Weights of a small GPT-style language model, trained from scratch on English Wikipedia.
Size: 13 layers, width 128, vocabulary 2048, 2.77M parameters.
Architecture: RMSNorm before each block, rotary positions, no biases in attention or MLP, untied embeddings, normalized queries and keys.
Training: a variant of SOAP for these matrices, 140M tokens.
Each number is 500 + 25 x the weight over its row's rms, rounded and kept within 0 to 999. Layers, rows and columns count from 0. Numbers have three digits each. The size before them is the row's rms in percent of the matrix's.

# gate: layer 3 MLP gate, 320x128, rms 0.286, rows 189-205, columns 0-127
# up: layer 3 MLP up, 320x128, rms 0.268, rows 189-204, columns 0-127
# down: layer 3 MLP down (transposed), 320x128, rms 0.259, rows 189-204, columns 0-127
gate189 099:490486487506503466531504496417496539498516500526533488486469515491528516487516473517506492520493494503518434510546504489504478533544514524505518482484465502511516492509460457507517493490474481484483488506453540543503484478486502471487471515512524499492453474488500508552520529515541521469475525502435482484495513536517573533495521518499522505472555500493472495517488498504461493508513
up189 107:463482499487529484507483530496520522504520529487509497487539484508534549474482513483496522520510516474502494471570499504513471488516494469502459517458562502526513497445489497507506464517464484520538528469490479512450489514508500520490524535468502533509532506470491500520513485513469454443552479519523482472467464539536516438507482516501487460503515505515487480495493499490474495532521
down189 100:482464486482518443528480494469530526503466522494510517527484461526505532445469511467497481511501510538513555477497484515505525518506491489505499489467530545480478533450484541540462480501461468533494496493488524487447467517520462470503513505484508487468506478518497476510531519478527467472532509510503489502492479459499498465499525512513527539484543476484516497457441507483487508508533
gate190 090:517519529500496505537470520510516540469518503486505498532481474484502501444523483507498505496547465495471489455492493461458537487461478528495509464518476491549492480544457536506530492506510470490541509534526481476514533430537505454514513519516460485512500508515466490494510489517488553490517463474492493511505460545491469492496527461459480518499541533495506499501470483512495471488495
up190 090:505442488519534474499464503484523481503444524490534473496515452514464524502477518499510493506484472476484469522438514483509484525486480438533535454498505491512554498521513478488512519503508480516481506454521508492500480463494526499475523467502518485476521519478473463482468503502500555533513491545513453473485498542479464517552503549519492511510502472509499488508539501485498527472487
down190 092:512522506500511516528508477514494475493528490512519533517536491437532528516482529491490485442526537494481532496552472483509505517480540495518540497514501499467485489494507533503425475477464466513538495522448511522500515530526538519520459507510538516493501526501501546506483466518481486494514462493507501579493486474461458490497486490524519486501494534554481502510489512508470502496514
gate191 093:479510498499491484532526514491486531456509488506475495480513478529510498481545507474500520530516524502527484497472512484496529539514514474501500508480538461484450528503523527552454439558493480510516470497569494481497526456543515519468474510505501492494527514505494493527487458499517498496516485510519504510526524502474485480486520445538514493475498583533518539507504506491474488490543
up191 096:550497501511495467504513480522494497457493502481485500541543445480457505538525524503500487466486473461505507498510456503513509508498500528484474487494484507484527544478507561502472526490521486490521532465476481522510534543496479502528500479488538522559462516573480531526485491498518511523472518511491481510490505467458496528460502502461483505474486460465489529498467527530521505539502
down191 101:536508540521493506471491533542495476530509534493482505503488514472523467509437508445498505513545498495513482521509518472490495488517497474500543514527499480507453459532471513463500495506529515481543551478491484482540486565525481495456509486497482465488499527497480517520553520499499497481485489466486512499492479527499464509493473487512516566580494468493498494507517509517485534497484
gate192 109:521472505512481533490441494498535482496539481484484543491533467475488494492467489453471492520513460505533531432553490499483520492475516493488481472476511489495466497493455524460480483505480510491476481562481503515515530484476472512525463490541514480529456521515517512514523450508511486485502523449521501471492501478489576471526517489544483480496494523519494482491483521512496497494498
up192 101:461484482492461539506517483456512479540489493500534452513435473471493496569477500474487444494497503557486453498494534462491500487467479520518554491544485471499485468448479489493561508486520504511467493475491534504505474458489482471476465484524520495534506504501509518495513509518503481473460516515478499527513529497498500505488537483461528512503467518508520512504507510506471512513502
down192 101:506485483483496494474463471487511499549486528513522514498452502528473467489518513546492491506469498460507491528514502512521495520516446471509505522484509468480454493473505551490547446498502534503516477476525497508510470512467515484517527503538458521538462493506511557507503510565495529524519487549496485529488506530495531506449508486505466512520528501539511461523534509499534518466486
gate193 101:519547514530497539469528523474480515524514459550491479481478486526492496525476468542496518504499494476489516529479478512530494534454477489455495458475518511527505507501474552511478500520525516479508527478515519533464523463485477480448506493548533508534522488460514513466509523530532488498524465507507513490515529506444513515462495504481511508465487535526473466522491528512477444512492
up193 103:500477463510504553510502491521543494532527495502450501517492505506513533479501510487466525479489444494503487494498451524484509513450470537513520498514480461453541461461451494508475527510486483495513475510526467534538489501492531496483492482497535518513440492529479503498539475493463514531488513483456505518527516511524474513516554538496480534466487486477480477475475495464502477540492
down193 094:482492507459465519493474480490510494520517506512493476503523506472522506476500493508513456528503493494498445484479445523495505507515518504485543527516479530478482520498486480502513470506478482537494492466542464485555530483508550496556481504497477489466515438513456501496522479475489526535508537552483446525472484518495528507489508500517519512517473422479505536487470518511527528476520
gate194 097:484521466499494511496473474473490494498497486460520497434549491502486475476473514494476480495529508534533465482528483500511481469519539540541498510467499500526529513523512510463504451515547482526462506484493531506494495499506498524521501462495487478518531557515494519539502529507478502476507488517534516428523512476505471489506514487539519530512543536498553497550512497457545516489514
up194 100:499516467529480504488462504515509513474487514505528510497526488515460485508535535472487544520490479474496543540526453503498503506490511498524488504530549487536484505458515538481521513493446493432485523519483485473471560531491489503509452499482482495485465486537517489491512510465552507454486522472514449528474461464503511501481529497507493475462497474524479497497468530511463500529502
down194 101:477527479504498494498505525483517463464450497486519522537465515495516527526530541502509469506534550463496461539543507509486509494523544536480482540530511475462493500516475498501530500508490507530527487477508507465491481506518508469536497486500523508512496508557551534496497548511470536491506501523460484488499488524507542527480496478490511468560487504562487526485473531524524514488541
gate195 109:488493501541445521513483433502527455537518542490495488531503476507475515468476482493504522506520516469480527496485506497486531460521550478511492524536506500469510490515455486453512492503449487461489502527542529496501554471519505523498482453511525531513501497502499523491517484480535530495508476524458485528480500478520480543473485468513536498491508544486499497518450482457494498456505
up195 106:490529514521491492498503495484525539492489507491492508458516481444484490481526488472509500440498457487456474501498459480508495479517469525487519503475493485547514530472563474542478480450464500516469468504475487528517493505442522452480437502507522496515513440514514504489489525507491507537521472506510501544474494504466455486475533501501459514529491490503497496499531500545523520488503
down195 108:472488495493537440514514519526463493473516504477498553479480533476493514468441466497523487483529464520473511490504523484494499507452492486454528472532504474489466503491501503561475506499501450502486496487496486511466501460463523523517487547500546496468502524469483525492463518498527494532480531478532491465484512547516493456484535487512511512511525501527485465494522441531509496518502
gate196 097:461527479514494483463487530548519513499520497491464520501494460476530496527543477544508520501511504531484487543515538500518516503543505490485471521504459489550483484516541518506506479531474488479475500425507522522450519502483506540524524457498503489494512513503530497513490545494482514495493464514524526475467484486545464464485535490541481483446486501499471503498466495480478451513494
up196 097:540533473494487498543547510501501502524507505491522509524466484519491460571476514489499537513506516504512458518468518506471504470506463487546462487484513483519524470477480492498511517536553479502529507446472492461556490500504456464486492485477499543494497474481494466502543537531515464526484480525491473493552491521483495508475554479507488528525505465519513477514499532517504481518510
down196 102:499455496498532533467538507484511495480467497447510518500504502496517530467483462463483538533510518510545492520489468456494479487480487518489496479544512538504486460507483513510484508495531518490516526524502503516521527536525498502498513504489524513549509579481454440491510513476571501496530508476528484493521507513521489551542481476479477517502497527487494481465487528530503513523540
gate197 098:493513496508533489535449479522458463475476473531499527491517504488504516485521509539467504475483535510524521469475537476537505447498511505494504489478507485510527505498521499523525439483518528516463524542465524446530509525555454501500490525489514470487485530515497513498506473561481513497511518547495526495447496498480521489468471486504493538495490439500450494499505480489512522514477
up197 101:451489509538493497491525484508521540466463497499507483506494549496439490463518496478533450509532473480466467477512465514469501495520461526509515506527513524477511532501516498476499507531528476463513513510473473527524509497545514462462466521511532498518487477506468466520565517480491499475503486489539520493504504506443443517517480474499462534491502536495493536485510503507469543492508
down197 102:558523497546443539512515455433499511524504508487504494449486485533530480501479512467509518490502485444500558511501524495479430494495497491479495483518533452544493511521502436528501534497517519526535474473492528540486485493481490498502485486487510498478530513480463493504485509534519481485536501495518514508513528501484468531473499516489517485490438493498518492487507508508473533485517
gate198 102:481517533522485516518554557462457507510529518528505524477504544519504481506485507530512479436461502508548529500507520509502457514504527480493476547521524553450506495512505512502484493466532513499478511498488471506502479489536508505498481507471467481507472502463528484505480544512514550442483485488478477522501512493528547524550510474519502530485493522512506495479529483466504455515482
up198 105:495493487568471518491484540424489511526507513526531490496460494480506479509511511503508483461483496500481509510502511530519498501477533460495474489518514487469507495492492484519477498462510470499462539473499463502476481495512470519466493529450488505474467484493515471483512517511534555490542504554500515497522511428543505472444487483517522557482482514519507498462532512481515469509485
down198 099:515540473449521513530497509527492491514474494491475468523510529490544491458479488514460525538502507540514521514522515505489492544510464447515474502515508480512505457464477507519529489485501504462468493486498475494501492473478527530483494544454469512496502491546469500519479547466512483450492496488499513518529533491474504484453493534515509473553509531502539526516493492487505453458552
gate199 096:500523483516514489485537534487490501525487489503476521514478514478486481524508512512525490509523494517476517505513489474513484508495530496516540477487507481524535524523492520525500515514484488461518514531428535521516538544470532525535559510496518451506494529478511518506480460539527488515479448475460474464499467486456471518480459523471538520434501509479484466490481495458522521464512
up199 086:486490507470528475487488501478540483514518504525460479535470504473503497538539496496561493483495507509476499533531521482535496519498482484532522507495505520517485553474500545509507497457455479491520498520457541524447504508494512525506519509452520466514500516451500509492500460460530495534512489472472516497477487524448487491470503488422496453461531515508501499482470460489496479492487
down199 094:459519542536505480478491530453529502505470478529486498510488493505474522490478536476453517502493472541497535500500505537501568512516523512502547510483470496498465496509480537478477560499503524467513484474469529480510494477479518456474511470473509514477471493531560517525523509507468488522533528519526498495496461526535488468507479521490543505477504508531539541505526525517521537513503
gate200 097:526463501506498463497522532520491480538474508486477489510475528491464471510476470489505523470519489517507536515473518544449456540488542519475467534493512472500487513482484560475486495479499469523535460495499506485497532495464558510477491488544504496459499517510491463461504521489496462491528531512542469523479444507507488483467501501508456545476477512519495541465520513501484521505518
up200 103:512497498481483544461509495492495480505498479532466474472478502524496505493504482468520474509513527469484457514564524526523510477440488482504484545525483481473554543525513502497485477465495509468485514503512478505538503508501474523501541506437517486524472481470500500502498463522461493452504509540449532513531542475465477485523534485515514534505511506525483481514468548527516508487477
down200 104:506487471489492469491497488515523510475500544505509460451538500493484509480491494527485504457512486485549461489575477500488527446464507496494498540479528467452486512488487479515495502475498494519479485452475527487479531486488499481470511549521497562456488518495512500496465531495518505539493489480471502540488481559537498534494514543490509474501474539506473517487507528524538479499506
gate201 095:514472481501503524465541519505534489580523507479499510476493494486531530490525502491524487517487529477480488521516490474477490481433531481517522519523513491504499465486505562536506492448443488455533497503505498535494546473465506470499489506480495488484471510516482474479510473508495524505479540482489514520479491473491514448509479529525500501509442477509455466508482527539493469479535
up201 097:524516484478460528513455482497485515418499485557486443543481512457516539519503466497471494484481489460530499513473504512476490486484493539509522501481496524526511513525483507506522553533501485492496480483494503454506509467523470510519504504522481467498484454526505522471483477507486482470513489488484506468557522472463507508501491465508494535492521520471500429537499462489470521501508
down201 093:539515514467510492509528529459510510491443507495509504495487508471537526548489467518484479520514496516515466542484492498505509517526512503527460497485495525512525530493460465469466494480500496471521502510469515523485539522517474509453512533512477485492480478505594542455518523481480503532495492513495499513452501516523520471486541470529467547463520495504515517476496510469483509469451
gate202 100:497477457500484504494517513491510460552496504519497518491447468466485524486512494507470502483536535486526528473475474546489520562506510515487482502461526484476520516516463515466522510448476512461534510532522484504497492503520495495476472518523466502472487481503511513523508518470465477504494479546547497515529489499485501447488542501546526516532533505555484510524465515493551486459499
up202 094:522468508467560520494457513517474496463493498444527513519553482534521445459526465483527498475474503540504505520518513481495515506497495480472442485491483452478474474521474507527507489542493501498474467528467507495503479484511554509493508471508521485556542534488446516503504496490523498488533509528493487482497490512487478499490459492452488474485496504517499474487522444515495503478473
down202 095:531543512521517472515484529510502483558471467484522486507497506500478518497465495506553523474501472536528524506525472519507494477502535470519536481514523481506567474455507476512534476514500472506494471504502488472481492454487500468524487475542528516541491575482483505509517531498548501517511522452447520479498495526501510541481493545526461502500470513517509505473475501474505503522500
gate203 105:482498463525486486519518503468474532515480496516464495450527484524515511484514538500498519481510483529514505451496526518512461518481509442471503521539500513500518462535476456465490501528558560517502490546504515525520487463523488484491525502504534459532493523500468463515471536434562508488491501470512501497513485510485499518504516481475513508501489529497505519502512448497537505469541
up203 107:502497493532504493521484476516526509479504531479540473507508489498466506488432518473492532461493501490513481493531488482473485551504501578508458557522516468493497495420516477469473512457535507440495506510501469524541467509474494506527493501496493474476493516519524462477488516535503510523467489512511514527500485501512504516559467504529509503536482539505485525467489511498508467488507
down203 103:528496495574545470476502477499472502469520469475524458503480489480493551483528488499478486504485517517533481575546501455489490521476458529426477505473486506517503496485530499478483487540528476512514510498485526537497506508471495474507488511530471490474493476492540517495516472488472509524518476477531533493519520524548494490450537488499508501478513511506519468499501539530465507517500
gate204 106:521507509487518491547514524462434506471477516425491477491534496534519485527484467503484517472489526517521484475509506478503500517532508517498484564480488484477479475494512495541491499506495459529455491505517477482501505505532477465529481537474503488587499549539515503489509522496486480538541523529490495514491494532526474506502547519510526486480516496509507504481467535502512501455523
up204 109:517511516498466509493480472496503510477492509551489548434469546506509554491502523552491526538469493503492524511472447500514480510494501442524543510476465505513494472478509473489515506507460501504492523497490502538501490531475554512484489471498487499474530502502481480508492524453531474482496494526468484518526507505471536568494482497492511516457500520473484488539490462515467472489455
down204 107:482483502518561465480497520507470500484503500498504484450494506501502513516444541509449494482532494485527492490505444511500524456518480517482467507506537490502466542504505492549492497494479498529546527526494528509475475490450513503518478516485532544451511525485499485528484510505554537500476503514487506470497504529522546535486475464521488501492477453531528475526517451498510537496463
gate205 106:574471498505496519486493502469465469453481560461526543491462516532492490526503529529515522522521472513491496492499534496518524525470490471555500508517482514444493480524500512490464518498492494496505518473477535481485467498465476506533472492515486478493540530504467553516529533475526473496487473534538469496510545463534530500492496495498523525522498531523511445498502505502472495507492